Weights of a small transformer language model: vocabulary 8192.
Each number is 128 + 24 x the weight over its row's rms, rounded and kept within 0 to 255. Layers, rows and columns count from 0. The size above them is the row's rms in percent of the matrix's.

# layer 5 MLP gate, 1152x576, rms 0.0967, rows 1022-1052, columns 288-319
size [ 95  98  97 108 102 102 120  95  91  97  96  96  99  93 103  97 112  92  97 108  99  96 106  94 101  98 103 107 116 103  89]
[[107 147 134  87 103 117 129  91 149 173  85 103 132 143  96 136 145 126  39 131 133 129 132 154 123 165 122 119 160 131  84  86]
 [152  78 202 100 135 146 119  87 114 114 118 158  76 155 143 127 143 103 122 113 127 144 142 147 121 164 128 118 131 111 132 144]
 [126  95 119 126 117  84 130 100 144 167 150 154 124  79 114 135 138  94 132 151 180 128 151 166 150 107 167 134 137 170 123 141]
 [128 159 175 127 144 175 133 125 149 125 150  69 113 101  98 104 142 146 130 144 143 164 113 126 140 106 143 159 164 112 141 190]
 [151 162 144 142 147 130 124 104 121 104 141 123 115 142 128 122 114 120 144 132 105 100 147 116 152 166 104 126 125 118 127 113]
 [118 134 112 148 110 167 139 103  89 116 152 132  82 147 120 118 142 125 102  92 109 139 166 124  77 126 119 143 110 199 101 127]
 [159 140 155 148 139 109 138 141 143 115 165  95  78 107 131 119 136  99 118 137 148 118  99 123 151 118 110 128  80 122 119 212]
 [141 147 116 134 180 128 133 129 141 150 123 117 122 117 151 150 161 121 116 116 146  92 100 143 115 148 116  98 160 141 120 112]
 [125 137 105 102 159 117 149 140  98 156 125 142 149 127 184 157 145 152 145 139 141 119 160 145 105 134 104 116 134 153 125 101]
 [117 131 175 100 135  88 132 162 100 117 127 161 149 118 191 131 145 146 124 169 134 134 143 157 132 137 109  87 135 140 161 139]
 [122 146 122 113 138 125  74 106 122  88 140 143 119 137 170 118 134 139 184 184 109 146 110  63 135 114 126 138 159 155 142 139]
 [140 132 144 100 123  87 132 155 114 112 101 142 146  99  86 143 138 121 109  90 127 125 136 104 118 115 133 182 129 177 162 110]
 [130 118 117 150  86 100  72 167 158 124 120 137  91 140 109 109 101 117 165 167 158 118 127 161 127 120 153 162 137 112 141 132]
 [101  90 142  96  93 101 150 133 110 118  89  94 124 107 133 139 143 112 160 148 117 103  87 121 103 129 131 116 125 114 162 148]
 [130 128 138 130 118 128 154 167 106 129 148 188 126 126 128 160 109 161 154 140 105 127 132  85 116 139 102 107 171 157 177 146]
 [105 105 149 118 110 162 117 113 138 153 110 102 115 151 113 116 139 142 129 189 110 154 109 130 165 156 110 150 179 142 145 123]
 [116 138 143 158 130 108  80 119 124 133 120 153 144 168 124  79 166 146 166 147 140 121 151 104 129 109 115 100 125 144 147 140]
 [105 117 113 124 145 101 106 128 136 125 104 115 129 145 160  62 145 125 177  68 204 111 125 129 127 120 159 123 165 152 148 114]
 [145 129 124 152 164 119 144 127 153  88 120 179 130 145  89 127 114  83 153 137 155 124 138 132 138 106 110 135 145  93 164 124]
 [125 127 120  81 140 135 143 150 161 141 126 105 104 143 104 140  98  92 138 111 188 149  98 119 127 119  99 153 171 119 144 119]
 [122 103 154 127 143 148  89 118 158  95 156 104  91 129 109 145 116 114 132 150 123  95 159 130 125 155 128 133 115 138 130  95]
 [131  75 153  90 137 172 106 100 120 114 134 131 116 149 156 123 151 118 121 134 148 117 152 128 154 130 105 120 159 136  82 122]
 [ 92 126 115 152 136  76 177 136 149 133 119 126 102  97 124 108 135  84 110 155  84 115 180 157 188 124  90 145 146 172 135 117]
 [138 127 140 119 137 122 110 121 135 124 120 114 118 121 154 125 142 160 173 116 114 122 106 133 139 190 164 145 107 131 128 162]
 [114 125 160 132 132 127  94 163  54 106 136 116 164 151 146 125 107 133 159 160 147 106 124  96 115 139 137 126 132  94 157 124]
 [130 111 103 160 127 141 157 150 151 110 136 131  83 127 135 118 124 101 125 100 176 192  94 165 121 156 140  92  98 129 105 102]
 [136 152 112 137 118 107 113  96  85 148 138 122  93 164 182 129 144 106 138 118 122 151 129 127 138 104 166 151 164 158 140 173]
 [115 133 147 120 126 153  90 176 142 148 162 165 103 116 106 170  59 149 161 166 138 175 137 122 118 104 167  96 109 124 115 160]
 [ 92 140 173 131 125 136 112 130 137  66 119 125 103  93  80 119 130 100 145 135 126 135 173 147 135 158 117 102  88  65 114 100]
 [127 109 127 108 121 106  98 111 178 143 146 111 126 129  59 132 109  82 110 169 158 149 144 122 123 112 172 126 178 114 102 129]
 [103 125 141 169 101 131 141 175 165 102 122 124 127 134  77 120 141 145  90 130 139 120 139 148 127 117 133 121 126 112 126 117]]
# layer 5 MLP up, 1152x576, rms 0.104, rows 1022-1052, columns 288-319
size [ 94  98  94 111 101 103 131  93  92  97  99  93  97  93  95  95  98  88  98 102  99  99  98  99  97 100 103 117 112 107  85]
[[158 151  69 100 120  95 133 144  97 142 112  88 130 116 141 124 116 121 124 102 146 109 151 128  86 146 137 118 132 130  88 102]
 [136 166 128 106 118 136  76 115 150 135 162 108 107 123 122 132 132  95 128 125 129 157 160 169 150 155 132 132 155 102 143 148]
 [113 123 127 121 140 150 120 131  99 136 173  76 135 113 113 134 148 121 180 142 104 117 153  93 135 111 128 127 135 106 128 142]
 [135 116 161 120 132 104 161 113 109 120 111 130 150  97 134 149 149 143 125  83 126 123 117 157 105 122 121 120 115 139 156 107]
 [133 164 114 119 107 160 131 153  85  94 119 137 115 121 152 157 164 161 134  97 130 115 159 159 129 100 147 121 154 110  95 149]
 [164 151 136 183 123 133 118 149 150 103 139 146 124 106 134 151 152 163 113 115 114 145 106 137 167 131  81  31 149 139 125 166]
 [ 76 139  58 181 105 128 167 145 124 164  93 124 146 103 186 134 130 136 104 126 138 174 121 153 115 165 118 119  92 144 126 132]
 [118 144 153 115 149 116 129 106 165 113 115  91 133 130 159 127  79 124 133 123 138 103 118 106 148 135 130 117 120  83 119 146]
 [148 134 146 132 101 127 141 120 133 159 113 139 131 178 172 151 143 119 159 117 134 137 114 150 116 112 162 165 109 141 121 157]
 [123 133 112  66 125 124 143 136 163 148 148 149 124 121 116 114 141 119 143 160  89 166  78 129 159 139 102 138 102 178 120 147]
 [ 82 135 135 105 157 125  89 124  80 157 146 107 127 124 154 151 165 138 127 167 118 108 150 117 101 157 136 136 124 139 169 132]
 [153 153 142 161 100 134 115 121 125  99 145 132 121 166 148 142 112 114 143 122 127 137 151 135 158 110 134 135 140 130  72 182]
 [132 135 137 137 124 123 157 173 114 115 106 137 105 125 136 135 103 105 107 128 126 105  76 135 171 120 170 142 114 119 146 106]
 [151 123 146 136 121 166 160 131 118  94 109 145 107 106 152  97 153  92 104 120 137 136 138 134 145 137 130 139 116 129 133  77]
 [110 136  87 100 116 150 103 138 122 136 127 114 104 117 142 110 148 134 107 183 134 124 112 110 157  99 130 156 120 138  94 131]
 [109 114 149 117 115 133 116 128 120 142 132 153 123 131  99 123 127 164 133 138 135 111 170 128 140 129 123 157 164 126 142 148]
 [141  95 124 163 160 110 151 134 127 139  82 159 113 110 136 146 146 124 135 137  95 140 102 121  86 118 110  97 165 134 168 143]
 [112 116 141 129 107 112 107 129 131  94 138 109 146 102 127  83  75  75 140  81 150 144 129 160 140  96  62  90  88 110 137 147]
 [145 118  43 143  95 142 125 168 134 108 134 150 114 134 136 135  61 125  94 104 155 143 153 154 101 153 124 143 155 134  79 110]
 [174  81  83 111  86 137 106 147 116  89 130  99 100 145 158 149 174 125 115 160 130 160 146  98 142 144 151 119 130 121 111 112]
 [126 119 131 110 107 119 110 133 156 152  86 139 104  97 115  95 164  97 128 120  95 118 127 131 130 148 159 105 125 140  48 128]
 [ 97 152 109 137  91 116 114 137 129 121 141 112 126 134  83 147 165 107 156 102 126 122  99 115 169 141 142  98 116  88 149 135]
 [101  95 106 147 121 169 170 154 132 147 152 103 133 123 122  90 143 107 154 127 143 144 111  60 122 101 141 152 114 122 166 146]
 [154 140  88 183 140 113 159 122 115 136 136 187 104 133 105 137 128 143  92 141 163 103 100 163 105  99 103  99 168 124 145  88]
 [128 117 109 153 160 119 192 128 158  96 160 141 162 110 136 127 116 128  83 122 135 134 151 115 146 122  90 139 140  98 167 130]
 [155 116 147 104 113 129 157 158 130 120 106 129 102 123 139 175 137 110 117 125 136  98 119 126 162 109 115 168 160 105 158 139]
 [124 140  85 145 118  99 124 140 132 108 125 131 136 125 120 156 134  98  87 134 133 127  78 125 129 145 166 171 115  85 120 129]
 [104 119 102 145 122 126 109  81 126 135 120 113 111 144 159 129 134 149 116 109 128 119 101 176 100 116 164 122 122 146 110  59]
 [115 123 141 145 185 101 106 103 186 101 151 137 111 190 112 134 132 119 188 146 133 111  94 151 121 124 147 112 116 158 115 161]
 [164 142 201 104  75 118 101 162 173 122 141  96  98 128  83 134 127 114 114 135 128 141 131  82 105  80 128 130 184 155 121 136]
 [115 113 116 140 105 150 172 139 144 137 166 129 141 141  86 123 106 148 112 154 103 120 182 181 113 104 117 137 162  96  99 113]]
# layer 5 MLP down (transposed), 1152x576, rms 0.0986, rows 1022-1052, columns 288-319
size [102  99 100 101 102 101 105  97  97 102 102  96 101  96 100 104 101  99 105  95  97  99 101  99  99 106 105 112 104 109  94]
[[ 97  93 126 141 124 132 127 113 168 124  75 109 136 132 113  92 134 133  94  96 140 101 130  89 113 135  98 177  98 154 154 107]
 [167 121 130  99 137 153  95 146 177 138 101 172 125 169 118 143 151 109  84 164 144 116 127 120 130 163 117 107 157  92  78 127]
 [129 108 100  99 116 160 118 106 147 114 129 119 123 198 122  97  85 141 117  99 128 156 146 117 143  92 137 143 162 157 142 128]
 [108  79 181 122 115 137 153  80 120 167 127 109 119 106 122  90 116 165 112 150 132 108 132 133  83 112 128 161 149 125 131 123]
 [ 89 140 113 175 151 118 171 133 121 115 178 139 163 131 107 126 109  82 138 143 158 178 157 115 158 128 133 107 167 156 129 144]
 [106 126 107 123 128 162 128 112 109 137 161 152  75  99 127 127 103 148 134 134 134 113 107 114 105 138 157 161  70 128 148 136]
 [ 77 141  98 132 143 113  90 128  98 123 150 146 143 169  98 139 145 131 112 105 141 103 132 166 103 125 146 130 158 135 122 106]
 [129 123 111 122 154 125 133 126 131 161 135 134 128 166 112 130 170 130 162 156 119 124 126 160 132 151 135 153 112 128 116 137]
 [149 110 115 177 163 105 121 126 148 137  71 110 120  84 152  97 115 122 105 145 137 123 116 115 129 128 144 145 171 168 141 155]
 [104 144 156 124 117 142 153 134 138 118  67 129 134 109 138 122 136 109 117 126 122 141 156 158 127 149 131 117 135 115 107 127]
 [122 130 137 114 115  81 132 103 138 117 123 134 147 142 137 122 152 158 155 147 131 138 128  80 111 160  82  96 124 112  98 114]
 [160 147 105 138 135 169 143 119 112 100 149 116  53  97 105 106 163  95 108 116 105  97 127 105 139 118 106  89 123  70 138 125]
 [129 133  80 132 125 123 127 147 132 145 131  96  77 127 142 126 150 120 141 104 138 148 131 128 125 140 107 170 136 119 144 171]
 [114 113 133 146 146 138  97 100  84 134 156 152 163 155 124 116 146 140 128 116 106 138 138 133 130 123 157 164 122 148  94 129]
 [101 150 122  95 188 137 121 151 104 150 156  92 112 139 106 112 131 134 138  95 148 146 159 102 114  98 106 135 159 162 173  99]
 [114 120 131 101  99 108 115 130 111  93 124 101 112 135  97 107 134  96 111 134 102 134 141 157 122 133 152 124  97 172 144 108]
 [131 121 122 111 110 147 149 107 147 110 134 101 154 145  98 113 134 170 113 160 160 168 125 148 161 167 106 128  84 136  95 115]
 [157  98 115 118  94 142 156 133 146 130 127 127 126 123 131 121 115 132 151 141 101 116 145 124 108 160 142 123 105 143 123 154]
 [138 143 118 135 100 105 107 127 119 135 147 149 119 147 170  80 155 117 165 129 101  92 126 130 148 140  86 131 145  95 141  99]
 [132 121 133 150 128 159 142 116 129 125 105 116 132 130 129 123 150  90 174 121 165 147 162 127 132 163 119 124 154 147 123 177]
 [145 143  95 176 119 130 123 115 117 124 134 142 139 129 141 100 128 171 165 130 126 112 110 118 128 146 133 146 154 109 178 123]
 [144 104 171 113 131 122 104  84 128 129 111 113 164 148 123 131  96 123  70 149 118 125 152 138  87 131  86 151 162 123 151 147]
 [155 121 146  98  98 120 134 138  98 118 129 140 157 101 149 139 172 145  92 157 142 133 142 144 128  61  91 144 136 144 104 156]
 [128 129 119  86 132 105 130 105 141 123 143 123 139 132 160 132 147 132 158 112 130 161 145 109 115  81  78 132  71 174  81 113]
 [104 160 163 148  99 137 142 111 156 151  97 136  69 154 103 110 152 151 107 125 105 147 171 129 133 121 138 149 158 133 140 141]
 [122 170 135 103 126 130 126 126 112  87 119 131 123 117  90 148 126 171 175 105 135  95 113 145 102 162 154 130 166 151 146 111]
 [125 120 167 164 171 129 116 148 151 150 115 128 109 136 137 114 133 153 128 115 126 172 133 139 127 115 129 132 132 131 135 132]
 [159 137 128 130 133  52 156 123  79 138 131 118  85 154 122 120 107 154  94 141 163 103 128 119 122 128 111 150 122  94 114 143]
 [118 147 145 123 161 101 159 121 153 126  83 143 125 110 110 158 116 179 119 151 148 103 165 103  91 112  87 152 125 108 105  96]
 [ 89 114 136 144 124 126 177  99 159 165 147 132 104 184 125 143 111 134 145 152 133 171 112  94 138 126 179 130 102 158 117 126]
 [128 133 139 103 156 122 129 114 114 141 120 121 134 129 126 146 124  98 158 123 127 127 103 109 102 154 115  96 119 137 155 142]]